From a checkpoint of a small transformer trained on Wikipedia: rotary positions.
Each number is 128 + 24 x the weight over its row's rms, rounded and kept within 0 to 255. Layers, rows and columns count from 0. The size above them is the row's rms in percent of the matrix's.

# layer 8 attention query, 64x64, rms 0.178, rows 0-31, columns 0-63
size [ 58 116  95  94  56 109  97  98 107  98  81 106  82  99  89 107 105 119 115 107 116 101 113 104 107  82 111  92 103 121  97 118]
[[171 146 131 146 131 123 132 120 177 136 125 114 107 155 133 158  84 105 166 123 161 118 132 120 161 139 107 118 153 129 108  91 110  82 152 109  99 131 101 132 105 124 148 140 156 128 110 154 107 162 121 170 164 130 109 114 149 164  97 175 116  99 151 105]
 [131 112 131 175 137 122 108 154 159 148 133 157 121 116 139 133 133 123 107 128  85 154 146 152  88 156 123 145  96 140 117 162 183 131 134 137 179  81  99 143 122 147  78 143 146 126 118  68 121 103 122 105 135 143 120 111 126 134 171 116 125 119 124  90]
 [131 131 127  76 119 104 133 102 106  94 141 127 126 179 112 161  95 126 137  93 163 105 131 108 164 125 142 116 153  87 137  61 105  96 138 113 119 115 109 106 108 132 155 134 104 122 122 162 123 168 124 135 145 140 136  97 138 155  79 142 150 103 111 116]
 [114 120 132 163 167 120 140 147 163 136 126 146 115 101 128 179 140 108 120 147 143 171 126 179  98 143 144 165  96 164 106 142 157 134 126 162 123  87 108 151  92 152  94 119 151 135 115  78 122 106 128 122 120 105 148 110 100 155 139 149 110 131 128  89]
 [147 132 157 141  93  87 125 152 146 114 118 107 113 142 128 126 102 114 102 117  72  52 145 121 105 151 147 116 151 112 128 126 101 146 152 108 141 128 149 118 145 113  92  68 121 106 145 155 122 132 121 101 153 135 120 185  92 129 118 139 110 117 129 155]
 [129 142 134  85  93 127 163 106  94  98 105 120 112 134 131 148  95 145 154 124 158 123 125  89 150 110 104 110 156 115 160  83 105 125 120 129  69 128 120 135 124 134 142 123  73 123 117 174 126 160 151 130 114  81 102 170 144 107  98 124 144 121 124 142]
 [108 112 110 194 151 135 120 138 176 148 150 132 121 107 100 143 137 131 153 144 118 157 104 143 106 142 163 148 121 162 101 164 168 150 157 172 166 117 120 177 106 137 121 140 142 132 138  85 130  82 127 131 135 129 156 123 114 153 157 116 148 142 154 120]
 [ 97 110 140 162 161 130 120 161 188 125 137 161  85 134 127 164 118 121 109 123 118 105 132 169 120 125 154 143  81 128 125 136 118 152 131 174 130  85 122 174  89 133  83 129 121 117 145  87 111 108 119 119 127 134 115 136  93 134 144 109 100 159 146 146]
 [168 119 100 129 111 129 170 158 109 129 107  85 136 130 142 139 133 183 201 130 137 125 115  96 137 104  90 105 171 117 140 124 116 135 130  92 150 172 118 134 126 153 149 123 114 138 117 139 123 125 125 151 163  59 140 119 146 113 103 123 133 120 119 118]
 [126 135 168 112 121 123 160 133  84 106 137  94 135 149 105 137 167  95 117 119 137 169 103 104 126 144 142 167 142 105 135 123 131 107 107  96 119 146 183  92 148 134 142  71 151 140 110 135 163 145 124 119 129 171 177 144 125 108 128 159 146 102 109 141]
 [117 101 104 177 122  68 144 160 170 142 145 103 114 138 106 192 117 116 141 122 153 122 114 145 107 127 145 145 116 131 124 108 164 132 163 124 136 100 137 177 130 159 130  70 154 133 130 105 115 102 133 113 154 141 130 141  97 153 150 150 111 122 112 107]
 [154 145 120  88 103 122 128 112  64 129 128  87 142 105 113 109 159 148 139 113 144 121 120  81 133 119 113 124 159 123 134 105 105 111 116 130 100 164 147 114 146 102 147 118  91 148 101 183 163 153 164 134 137 129 131 149 148 133 114 156 184 102 102 123]
 [ 68 133 182 159 116 152 115 124 149  99 101 106  97 114 119 135 141 105 102 125 127 112 139 125 127 160 146 129  68 180 161 177 103  99 110 105 143 119 132 117  91 156 120 139 114  98 138 134 166 136 132 117 104 120 116 114 104 147 154 127 114 136 157 130]
 [156 136 148 104 144 125 136 132 151  66 119  98 169 159 126  93 105 121 147 135 160 116 116  85 138  99 130 136 137 125 136  59  76 146 138 101 126 125 139 137  99 155 140 121 129 139 141 170 173 149 134 174 112 120 122 155 135 132 136 106 114 115 103 114]
 [136 121 119 126 132 127 120 169 132 164 130  84 115 116 132  82 133 128  95  77 113 128 144  70 124 130 142 152 130 121 126 143 132 118 114 110 122  94 129 117 138 164 134 138 116 176 153 114 158  93 145 116 186 124  93  95 160 139  87 114 146 135 114  83]
 [125 119 158 153 159 103 104 134 155 126 174 114 133 151 137 164 132 101 121 121 128 149  91 140 103 196 116 125 124 144  91 142 137 159 158 100 127 142 148 160 154 152  82 142 137  97 113 130 139 117 125 126 122 152 140  72 116 163 175 116 118 118 105 141]
 [164 116 128 131 134 161 150 161 141  98 137 133 123 135 155 118 180 117 108 172 119 121 113  81 126 116 126 101 140  95 141 132 146 128 166 120 120  84 136 169 128 150 127 123 127 128 135 128 107 146 123 100 151 115 182 118 129  67 153 117  62 129 148 129]
 [109 114 136 136 110 105 104 149 136 139 112 128  98  75 118  95 109  97 144  95 102 134  97 120 110 114 154 124 144 131 142 112 117 115 133  75 138 134 103 145 155 136 109 186 161 123 153 124 133  88 201 123  98 105 139 114 120  97 132 148 139 148 140  90]
 [ 90 137 115 109 106 149 123 110 130 134 131 111 107 125 186 154 197  95 118 129 127 132 143 137 107 180 117 124 136 155 138 152 123 133 134 134 100 117 143 126 159 101 138 129  67 130  98 149  98 128 134 106 129 122 159 180  94 101 130 156 142 123 115  91]
 [132  93 109  99 149 147 112 108 138 140 136 139 176 136 128 120 135 157 109 176  93 126 112 132 151 105 164  81 100 155 136 129 128 167 129 115 118 188 106 134 100 120 126 122 152 109 134  99 138 157 127 161  72 136 101 127 104 154 112 128 136 105 134  82]
 [125 123 119 142  92 202 131 132 106 107 139 127 142  97 122  94 135  97 152 110 116 122 138 106 112 108 126 144 116 162 113  77 100 164 104 159 132 102 131 122 116 104 126 124 136 151 161 103 161 164  87 176 139  96 130 119 166 107 123  93 115 127 132 149]
 [155 163 116 162  70 104 168 115 123 126  97 120 129 134 119 127  82 133 145 143 157 104 131  92  87 156 133 173 176 149 106 124 137 114 145 171 133 141 115 102 148 111 119 114 133 114 136 120 157 117  76 135  99 156 128 124 165 105 122 128 143 147 152 109]
 [123 104 131 110 139 157 200 115 103 107 155 106 120 115 116 167 127 150 103 124 123 117 155 164 125  95 111 114  99 119 181 132 125 137 139 153 149 104 156 119 174 110 103 159 119 118 114 125 143 172  86 146 135 136  96 132 120 127 117  90 140  94 162 143]
 [147 153 150 165 123  97 122 124 127 153 134 150 159 116 105 149 126  95  83  92 132 115 142 137  99 114 133 114 126 141 126 109 134 103 131  99 109 144 130 158 121  59 191 111 142 149 100  89 122 149 136 109 146 131 113 137 158 143 129  79 112  92  89 124]
 [146 156 155 151 103 150 116 140 121 130 112  90 144 104  97 162 136  89 134 124 131 165 153 124 141 147 129 109  91 128 162 132 135  81 140 154  95 139 138 119 143 167 111  94 133 109 115 138 125  80 130 112 133  94 119 103 109 143 172 119 176 115 108 184]
 [133 154 116 124 138 154 106 144 151 138 119 126 146 150  91 115 125  75 136 101 127 114 120 122  97 163 114 159 171 119 167 106 176 102  99 164 140 140 145 102 121  89 111 109 198 133 122 107 131 137 134  94 138 155 138 106 153 128 102 136 112 125 112  87]
 [137 133 156 118 137 179 141 174 139 133 137 157  98 130 138  96 126 121 153 145 102 131 117  88 129 105 110 128 126 149 114 206 130 104 100 152 139 152 129 119 122 119 156 171 104 103 147 155 139 126 152 148 142 114 105  95 101 116 151 140 142 118 137  64]
 [118 116 136  93 174 127 139 103 136  88 110 119 144 135 112 121 154 149 118 150 172 177 125 167 133 148 128 111  90 165 172 142 125 114 166 113 110 107 108 116 135 115 123  87 123  76  98 154 146 160 113 144 142 138 108 121 170  90 137 148 136 150 146 136]
 [151 126 131 113  97 106 121 165 117 118 132 143 141 124 137 173 136 115 177 117 137 183 122 141 107 148 134 151 128 141  83 140 124 104 120 154  62 126 105 138 121 117  91  87 119 125 150 129  99  87 144 145 137 158  65  97 135 101 113 120 128 126 114 135]
 [134 143 138 133  95 115 143  91 130 165 125 138  93 100 137 143 142 126 106  84  89  90 120 132 129 112 136 174  93  95 109 175 130 146  98 132 117 158 167 110 102 165 137 146 129 171 143 121 132 147 188 101 118 144 132 122 111 137 141 163 161 127 120 134]
 [134 130 109 166 119 130  81  94 120 113 138 122 149 121 148 140  96 136 128  66 113 170 118 140 100 124 125  85 164 140 127 141 119 144 102 165 104 128 175 129 116  66  92 132 145  88 127  94 154 149 125 123 103 137 122 103 134 110 141 159 154 130 115 142]
 [115 127 109 151 145 148 100 169 113 128 179 114 180 129 194  94 119 136 113  80 112 134 105 114 108 139 158  87  98 121 116 169 119 107 125 108 119 138 154 137 140 102 135 117 163 146 161 126 158 110 111 155  90 128 106 134 105 142 143 145 149 112 134 137]]
# layer 8 attention key, 64x64, rms 0.177, rows 0-31, columns 0-63
size [ 99  96 104  93  85 128  98 102 102 129  71 118 106 106  96 103  97  97  97 103  88 100 103  96 107 123 112  87  99 101  91 107]
[[132 164 106  94 117 112 116 148  75 111 114  93 158 117 143 132 111 146 184  77 140 139 146 110 151 116 135 111 146 147 138 121  84  93  96 112 136 200 151 137 144 109 122  82 126 137  97 140 150 119 143 109  93 146 151 128 143 120 116 131 118 139 126 123]
 [160  88 129 145 161 129 131 129 186 154 180 157 124 166 134 138 131 131 112 187 174 142 118 160 127 138 148 154 113 124 130 117 120 134 179 126 123 140 100 181  99 126 140 123 126 136 120 124  77 156 158 142 132 130 103 109  99 136 119 123 111 138 143 142]
 [123 148 110  82  93 115 103 126  80 120 106 104 149  91 138 104  91 113 158  85 104 138 168 116 126 109 118 111 143 146 119 149  96 111  94  93 139 180 136 110 122 118 118 117 126 164 115 133 158  95 130 144  83 158 142 136 168 135 161 139 143 135 119 115]
 [117 113 161 147 167 120 102 130 195 135 172 149 121 160 163 132 151 104 130 171 115 147 118 152 111 124 141 130  99  81 144 121 129 143 136 131 121 121 104 180 156 151 119 163  95 105  97 167 110 137 145 110 119 131 103 122  92 149 110 130 102 130 118 152]
 [145 151 100 170 138 126 135 114 111 145 107 147 133 107 112 154 166 179 130 132 138 102 107  92 133  86 154 118 106 100 171 101 114 127 126 120 170 107 119  89 113 129  98 144 103 153 144 101 141 157 114 136 171 132 171 120 162 120 109 146 125 132 124 183]
 [126 188 130 115  88 111  94 128  98 130 100 105 188  75 132 126 105 129 113  85 150 112 124  90 136 110 130 105 144 120 150 123  79 100  75 117 127 151 155 118 147 104 136 141 116 135 137 137 158 127 123 132 124 100 156 151 172 122 124 144 139 108 134 133]
 [125 117 150 173 127 126 116 128 174 111 170 142 108 163 157 174 146 130 107 153 169 161 126 156 119 141 137 127 114 106 105 153 151 169 154 143 175 112 111 154 105 161 145 122 139 119 130  96  74 130 144  96 122 140  90  97 109 137 118 109 109 124 124 116]
 [132 105 170 153 138 120 152 122 197 137 154 167 102 157 121 148 138 125 115 184 142 122 116 138 112 123 151 153 116  93 131 129 152 161 169 133 139 100 103 141 141 147 114 153  99  88 133 128  79 135 132 111 154 119  97 115  93 142 111 142 108 117 168 127]
 [135 152 177  95 116 125 126 127 100 127 111 122 109 136 119 132  87 144 112 110 147 147 104 149 142 130 140  77 162 162 116 127  96 103 153 159 133 190 176 147 153  70 130 126 112 152 120 126 130 149 133 135 122  79 143 161 154 148 115 120 118 148 110 147]
 [162 148 116 105 141 124 157 139  86 161  86 109 147 130 151 113 177 158 139 114  93 143 137 127 142 109  96 121 119 101 156 118 125 137  93 146  95 145 145 115 141 120 135 132 106 159 101 151 216 157 154 137 155 122 115 122 118 121 123 134 153 148 108 149]
 [135 117 147 155 176 102 148 145 163  96 148 155  97 149 164 168 171 131 134 129 124 150  84 162 131 123 148 134 129 107 162 114 156 175 189 115 143 110 122 131 124 136 124 143  91 102 134 119 103 148 146  97 153 147 108 129 129 147 118 144 109 141 115 163]
 [133 170  82 113  88 158 115 145  66 122  94  91 167 109 136 127 134 147 143  70 130 100 128  95 133 119 102 129 151 118 117 153 116 117  89 131 114 153 152  90 108 124 152 108 113 141 108 144 168 117 138 146 121 120 145 136 151 100 110 142 157 109 102 127]
 [130 155 113 166  99 154 177 112 107 149 129 102 111 134  80 149 100 139 134 144 179 109 170 141 151 115 162  99  92 101 102 111 161 118 109 129 134  75 148 114 144 160 148 145 146 138 122 108 129 133 114  86 171 128 106  99 140 121 126 122 118 113 124 125]
 [123 167 145  83 127  99 110 126 123 142 112 107 170 110 139 126 115  98 122 123 160 126 123 110 144 106 110  92 169 120 165 114 128  81 120  93 148 141 134 110 151 120 173 108  82 138 123 141 157 156 119 114 118 136 133 150 127 162 149 179 148  96  93 163]
 [131 129 122 139 122 144 121 102 125 125 157 131  75 119 131 129  96  95 102 145 105 161 107  94 107 139 151 141  73 149  96 151 155 115 144 174 148 121 111  95 108 163 130 143 132 161 137 106 112 115 106 121  75 109 143  74 133 130 135 107 136 152 118  81]
 [109 121  97 146 183 128 118 103 138 109 149 136  91 169 139 151 161 149 136 147 138 133 109 148 133 112 118 122  92  78 150 113 107 148 170 139 166  73  81 144 119 148 126 139 138 130 145  98 149 143  79 108 114 143  83 129 102 136 119 149 120 126 129 143]
 [125 121 113 110 145  98 148 127 123 153 182 151 124 170 141 170 163  91 163 152 147 156 162 143 118  94 103 150 110 137 157  85 121 130 143 130 110 133 112 155 122 112 117 101 135 129 125 133 158 184 154 120  78 132 147 122 113 106 152  97 105 130 160 119]
 [ 84 145 126 148 169 141  93  95 110 146 128 135 143 130 151 126 139 114 165 113 125 163 117 121 128  99 138 156 168 162 109 123 141  93 128  97 131 132 157 126  89 135 126 124 173 148 125  95 140 144 146 128 123 107 159 149 155 207 117 156 120 125 148  94]
 [ 94 138 146 125  81 163 176 132 126  82 138 129 135 136 182  95 136 132 138 118 142 136 132 140 110 171 143 154 111 151 144 116 133 126 106 146 141 135 125 120 106 151  91 150 126  93 120 129 145 160 118 142 107  99  78 105  81  95 105  97  93 150 116 116]
 [ 90 129 140 104 122  95 135 154 144 102 130 104 136 110 118 151 141 138 135  97 145 147 104 129 159 120  82 114 119 140  78 105 142 148 158 119 136 106 124 157 167 134 119  99 126 144  97 143  81 122 117 132 113 136 160  90 115 183 148  97 125  98  79 167]
 [144 135 160 131 129 130 136 159 142 115 152 115 150  97 106 157 125 112 136 127 134 164 131 139 122  96  36 122 157 111 157 156 169  87 116 172 108 101 133 112 169 116 138 150 166 162 136 108 139 146 117 127 104 157  99 137 146 144 134 133 109 120 121 112]
 [110 132 138 172 167  89 143 110 126 110 141 155 135 161 163 119 147 123 105 164 112 151 117 129 117 176 125 132 132 153 157 166 108 138 117 111 151 160  93 123 148 147 111 147 133 132 124 112 150  96 124 150 154 127 121 125 191 124 133  78 148 186 131 140]
 [140  96  98 103 132 177 156 113 123 120 111 108 126  92 123 147 121 140 143 139 123 140 107 119 120 155 105 133  85 148  82 144 135 140 138 126 138 111  57 140 123  89  80 155  86  95 143 115 146  81 122 149 138 116 123 129 153 146 161 110 129  98 154 132]
 [126 150  88 150 127 120 120 123 113  98 100 117 173 119 117 178 107 139 152 128 120 117 125 122 115 129  88 128 144 144 162 145 116 151 127 105  97 114  94 150 103 160 144  81 105 149 142 113  94 118  98 119 121 115 168 117 103  74 125 143  79 170 106 110]
 [149 157 101 139  76 154 116 124 128 124 139 110 116 139 109 134 165 118  71 126 112 131 165 106 111 134 134 156 125 123  59 146 116 147 135 129  96  80 113 149 114 119 137 155 135 169 156 110 175 117 111  97 142 153 124 109 124 106  93 164 133 138 154 133]
 [137 150  77 126  93 127 125 145 129 152 123 118 118  90 143 149 141 106 161 159 175 145 136  83 122  90 142 128 122 131 119  99 180 109 105 138 103 148 144 118 107 155 148  95 128 168 159 122 125 118 110 126 198 134 141 124  81 100 127 120 141 143 129 125]
 [126 113 122 149  89 126 157 164 125 134 126 148 119 142 165 133 102 115 113 150 113  90 177 120  98 187 100 105  94  81 127 100 167  87 139 136 135 129 174 143  99 124 141 128 159 143 126 162 137 170 127 142 138 112 149 114 131 133 110 101 129  94 109 114]
 [143 122 124 146 164 144 151 122 153  84 104 144 120 183 108 113 114  91  94 121 146 100 108 159 143 164 125 119 133  99 155  93 119 119 132 109 102 107 122 137 136  99 125 147 147 104  90 117 164 116 106  99 109 172 127 127 113  69 175 109 135 112 114 138]
 [130 191 132 150 103 147 110 124 111 119 137 140 137 103 154 120 161 100 104  85  72 121  82 122 168 142 160 125 116  82 134 109 113 122 139 149 126  83 126 128 173 104 158 119 123 160 147 136 101 123 136 118 161 100 127 165 127 107 121 130 141 145 128 155]
 [ 93  99 154 146 102  95 153 114 136 137 119 166 109 114 117 127 112 206 162 100 134 131 113 116 120 108 110 148  89 123 133 125 126 129  99 135  98 166 138 119  80 124 143 123 129 171 137 151 150  88 155  90 136 116 112 141  97 111  92 134 121  92 119 113]
 [128 175 143 142 162 137  90 163 117 108 121 136  61 142  95 168 143  94 164 170 150 150 116 127 131 147 120 144 118 126 104 100 138 142 105 162 107 127  98 129 138 119 123 147 138 135 143  92 150 148 109 161 151 139 140 141 118 143 119  74 146  90 120 103]
 [179  87  90 135 118 147 139 147 102 140 127 112 112 141 110 107 121 145 126 121 140 122 123 129 124 116 117 147 155 144 131 133 140 109 128 145 135  39 131 117  91 125 124  90  97 155 138 148 128 143 153 164 149 202 131 141  96 142 117 126 136  95 133  95]]
# layer 8 attention value, 64x64, rms 0.157, rows 0-20, columns 0-63
size [118 101 108 105  99 115 117 109  96 103  99 105 111  95 109  91 103 107  95 108  97]
[[137 115 177 150 143 149 155 125  96 115 112 123  91  88 166 161 137 128 119 107 106  88 124  95 155 102 155 126 128 113 106 111 101 166 156 110 115 111 155 112 113 124 145 149 103 150 202 127 128 177 133 115 129 112 121  95 139 109 132 151 117 138 153 122]
 [121 156 122 130 128 113 160 133 137 140 124 139 124 150 125 110 142 143 125 117 169 119 129 143 137 163  89 139 133 106 126 121 118 144 127 154 164  81 138  97 104 109 139 146  61  93 155 127 148  82  79 159 137 135 139 115 120 121 154 109  72  76 133 156]
 [160 155 109 113 152 105  98 109 125 140  98 144 164 116 167 127 142 119 157 120 117 152  83 123  82  89 206 110 119 155 122 107 133  85 147 155 131 121 121  97 138 114 106 141 113 164 148 141 113 139 137 136 125 148 147  94 135 128 149 171 120 125 132 101]
 [102 104 114 108 134  87 103 127 124 102 133 142 160 148  82 127 175 107 136 124 129 174 132 125 113 135 151 185 172 169  89 114 113 119 127  83 155 122 132 124 155 132 123 119 125 177 109 154 136 125 152 144  86 141 109 148  95 100 132 129 134 106 149 128]
 [138 152 140 155 123 152  85 102 113 102 130 131 137 151 107 126 118 114  91 115 111 145 106 156  87 166 140 141 138 174 118 131 140  97 145 141 130 127 174 102 131 132 141 106 117 118 143 170 115 115 120 135 151 206 137 153 145 157  81 125 168 153 132 120]
 [160 111 133 126 123  75 118 168 128 122 150  92 168 155 128 129 106 154 167 156 113 104 165 113 126 139 118 120 128 163 117 135 136 145 140 140 106 121 107 139 165 135 174 107 134  94 127 110 154 158  99  81 104 149 181  98 117 134 157 114 150 145 122  99]
 [128 112 135 104 108 173 167 133 102 148 136 115 116 137 140 155 148 106  84 125 161 166 150 140 133 138 144 150 140 122  49 154 113 139 115 136 175 132 146 148 160 109 139 126 165 132 140 132 152 141  97 122 152 104 122  95 109 113 130 172 141 146 153  91]
 [127  84 131  89 139 103 141 110 154 145 119  94 109 116 120 134 154 108 131  90 115 141 155 148  82 105 147 112 137  94 116 144 138 159 114  94 134 137 183 129 108  85 126 129 113 128 144  80 153 129 159 137 116 137 124 115 116 152 188  75 148 117 117 134]
 [127 102 141 123 124 102 146 117  98 120 137 132  98 153 112 124  92 140 125 120 115 170 146 133 151 104 183 140  90 189 136 123 108 155 128 131 134 130  86 133  73 131 122 141  93 106 147 136 155 148  97 145 134 154 122 125 171 125 112 160 141 127  69 112]
 [128 134 132 125 113 170  95 131 122 156 102 101 145 107 118 153 132 142 122 141 101 164 191 149 158 106 132 123  82 156 147 189 119  98 134 123 113 137 111 139 100 153  74 149 160 127 157 121 128 121 159 142 120 109 126 141 144 105 165 147 135 167 119 111]
 [118 125 140 105 108 121 101  92 119 104 151 157 141 136 125 131 111 126 104 105  95 154 132 125 127 110 113 172 196  98 153 113 135 143 144 159 161 152 119  87 128 144  80 105 103 154 158 105 134 106 106 167 138 161 131 143 113 156 133 105 142 160  89 108]
 [157 123 122 132 112 111 126 147 119 186 147 137  85 112 133 134 125 111 153 157 169 175 104 123 116 147  82 107  97 175 137 119 120 159 109  97 130 144 113 137 103 137 132 137 114 130 120 130 102 109 101 154 122 149 171 138 178 145 144 106 138 173 153 162]
 [116 115  91 108 130 157 120 161 102 134  89 134 132 142 149 126 104 121 110 126 105 155 103 156 114 133 133  99 103 115 122 132 138 178 118 102 106 130 128 123 150 152  94 125  83 123 147 120 119 164 166 151 148  37 140 108 130 120 115 145 141 131 167 159]
 [147 136 124 161 148 120 106  71 110 171 135 139 104 153 100  90 136 100 121 108 121 138 101  92  95 127 128 133 125 146 159 149 145  86 148 110 151 105 136 117 153 146 138 143 119 126 152 155 148 185 153 123 118 114 151  84 137 149 115 146 104 164  81 120]
 [134 116 107 118 139 101 118  96 122 169 124 111 166 129  99 164 125 165  96 145 140 102 156 105 154 101 136 125  86 100 119 118 114 131 145 149 157  82 123 101 137 115 166 151 118 122  93 148 137 138 140 159  98 144  81 109  91 135  85 131 145  88 154 124]
 [106 122 115 159  99 177 126 132 135  86 129 129  95  99 106 129 121 180 124 104 134 172 113 111 123 128 141 127 123 137 156 135 145 133 102 158  86 164 199 124  93 119 131  91  94 128 142 103 129 114 134 110 146 160 159  96 105 134 132 119 125 161 147 126]
 [134 133 138  96 167 123  70 115 131 125 105 124  98 103 135 147 185  99 167 109 150 151 157 122 114 125 161 132  86 104 125 161 110 123 142 164  96 123 130 169  97  97 124 113 116 113 112 130 153 130 137 126 112 106 146  88 106 153 139 101 100 127 157 160]
 [154 127 108 145 128 154 125 108 139 126  94 136 122 135 199 163 137 141 147 146 168 108  95 130 104 130 140  91 137 139 121 131 142 158 115  75 111 122 161 144 144 142 137 106 175 165  71 139 146  89 151 136 150 126  84 128 108 143 141 153 114 126 136 141]
 [144 141 118 144 133  96 101 158 144 131 146 179 121 123 100 142 116  95 146 102  69 105 133 137 121 138 129 210 124 113 126 122 134 107 113 125 154 160 169 156 119 103 127 121 135 148 128 103 143  74 141 153 148 146 146 108 147 155 137 140 115 128 101 161]
 [130 107 104 107 127 116 150 165 122 157 106 150  80 138 166 167 148 131 111 122 142 136 161 116 136 151  99 118 141  78 117  98 126 152 142 136  91  86 150 141 121 177 118 148 142 138 120 122 112 132 138 110 113 162 129 170  84 105 156 155 120  98  85 134]
 [164 119 135 139 102 118 167 117 108 123 139 144  93 146 116 164 140 147 175 127 152 155 167 124 120 130 107 141 150 172 153 125 125 123 122 156  99 113 173 153 158 152 117 119 168 126 133 177 145  76 131 145 119  91  77 121 136 154 131 132 102 104 141 129]]
# layer 8 attention output (transposed), 64x64, rms 0.153, rows 0-19, columns 0-63
size [120  91 102 100  91 111 108 117 103  96 103  95 111 103 105  89  99 107  97 109]
[[126 115 152 111 116 110  89 111 128 166 169 130 131 151 158 110 134 126 166 127 157  90 142 160 132 131 139 139 121  84  85  72  92 125 132 128 146 164 147 137 153 139 136 133 145  79 146 125 144 167 158  89 134 138 110 143  96 135 140 121  99 171 113 122]
 [ 85 136 129 110 150 122 154 128 121 144 132 102 113 152 145 171 129 132 130 136  85 135  61  98 141 121 107 151 134 149  85 138 110 123 118 106 113 118 157  83 116 149 119 129 137 124  80 154 143  92 131 113 160 158  96 130  85 129  95 113 105 107 166 115]
 [155 124 124 140  79 124 168  97  93 102 127 123 147 129  92 134 153 138 139 151 164  76 151 158 151 164 130  90 117 110 104 126 146 188 126 141 145 152 134 128 109 120 141 136  92 112 137 130 139 154 100 141 137 110 137 111  86  98 155 112 138  79 113 133]
 [ 86 142 205 122 150 138 162 100 110 116  74 130 127 104 124 109 137 100 124 133 138 120 149 153 137 119  88 132 133 133 152 157 158 102 122 156 128 134 123 134 122 112 152 163 126 138 136  65 129 121  83 141 104 129 107  78 115 137 136 147 147 156 125 146]
 [131 136 100 128 125 174 189 123 109 115 173 132 112 148 150 146 146 136 157  83 126 126 162 122 116  99 112  89 126 161 134 100 145 111 134 121 196  93 137 133  86  94  97 147 110 140 132  87 120 131 125 132 115 131 142 109 124 120 162 114 160 108 126 142]
 [117 137 130  88 109  94 111  71 158 105  83 192 130 131  99 119 101 159 113 126 113 141 150 120 156 137 163 131 103 143 139  97 105 125 157  92 117 104 126 113 126  93 123 108 156 152 169 119 133 133 136 128 152 126 148 108 147 151  92 128 156 141 137  89]
 [113 186 143 119 129 149 141 128 124 157 109 133 151  83 156  95  80 126 118 141  94 119 143 141 137 145 125  87 148 146 160 121 116 124 113 113 138 132 114 144 176 176  97 144 101  84 106  79 147 124 175 132 136 127 124 123 131 144 160 136 113 162 103 123]
 [ 73 182 134 173 112 140  99  73 108 146 121 117  89 130 123 114 141 136 113 139 133 132 150 131 150 140 102 140 135 166 114 146 114 128  83 156  44 135 107 130 121 102 106 114 126 119 131 110 110 125 147  77 142 131 120 136 124 117 148 123 111 152 135 135]
 [155 183 165  88 113 159  77 150 136 143 153 120  75 122 159 165 136 146 111 135 129 128 142  99 104 127 144 137 143 149 107 120 121 165 119 135 146 157 123  94 135 128 108 144 126 148 152 113 112 137 145 142 118  97 126  84 105 134 125 110 136 157 113  64]
 [161 137 121 166 119 141 132 144 117  95 153 142 141 148 147 122 167 122 100 141 114 124  99 134 156  98 136 121 161 111 142 140 109 170 140 173 153 142  89 163 192  94  98 126 112 133 152 131  97 151 132 161 140 119 177 157 147 118 123 129 111 135  94 105]
 [143 183 140 108 149 111 132 112 111 156 181 132  75 130 131 113 178 127 122 155 150 117 169 124 116 118 101  91 126 174 121 159 160 112 134 133 153  90 132 133 134 120 160 173 150 142  98 157 130 119 122 122 110 148 139 113 148 115 135 141 115 137 157 172]
 [117 156  98 121 150 153 125 115 127 116 146 125 151 157 118 155 140  55 135 141  97 189 109 153 104 136 157  94 126 137 139 110 120 132 100 117  86 112 100 128 125 103 129 152 124 132 137 135  91 102 140 147 142  83  73 131 129 132 116  83 121 116 125  96]
 [ 89  95 141 144 115 121  71 137 135 139 179 105 184 137 142 117 113 131 108 140 138  97 125  93 130  89 176  82 125 103  96 140 112 123 119 128 110 120 117 109 105 139 119 135 124 152 123 108 118 114 115 130 143  68  91 178 131 127 148 130 110 137 107 130]
 [150  89 133  80 146 163 145 116 166 118 181 130 163 144 152 148 128 134 145 128 163 116 152 152 142 186 108 117 112 123 123 158 143 160 122 132 157 121 169 148 108 105 120 121 111 112 121 124 116 121  92  83 153 130 175 116 148 141 133 108 133 149 134  85]
 [110 135 151 134 112 124 119 121 156  95 116  89 106 152 135 110 117 119 112 138 132 122 138  93 145 159 138 116 196 131 139 126 140 137 133  82 151 181 154 147 108 169 157  85 108  99 151 107 121 139 102 119 100 169 160 114  97 118  82 134 120 123 133 104]
 [146 139 116 135 167 194 130  85 115 142 149 146 116 162 133 121 152 135 134 102 106  97 137 132 137 104 121 112 114  90 108 115 114 101  84  88 102 109 127  93 133 132 104 108 153 159 113 146 126 161 165 133 144 120 129 153 132 102 148 151 167 111  79 158]
 [ 82  83 155 180 145 165 113 101 128 124 112 119 123 163 118 172 145 146  97 140  88 112 107 133 142 164 101 138 111 123 150 129 117 150  97 116 143 131  79 119 123 124 105 137 146 104 175 142 117 132 151  93 143 116 124 149  98 100 164 104 130 102 152 118]
 [144 150  97 161 130 117 141 141 114 136 107 100 146 115  92 105  96  90 184 134 134 100 143 109 121 138 133 101 122  87 160 141 119 153 127 171 120 121 128 119 117 174 108  80 151 132 155  80 129 117 137 138 152  85 119 145 117 131 114 107 113 110 109 182]
 [136 152 124 151 150 156 147  91 113 176 147 110 111  93 109 115 165 147 120 137 110 161 143 124 116 102  72 100 107 131 160 143 116 131 112 161 150 100 126 124 107 118 148 123 171  95  70 149 105 131 105 117 106 145 108 134 112 145 152  97 151 110 153  97]
 [145 123 137 141 150  90 112 108 131 119 119  98 162 135 151 151 118 133 150 138 108 153 123 132 106 106 152 151  93 174 137 148 134 171  83 142 124 148 162 162 172 140 170  96 152 122 130 124 140 139 133 157 134 105 117 133 113 118 103 158  91 184 141 174]]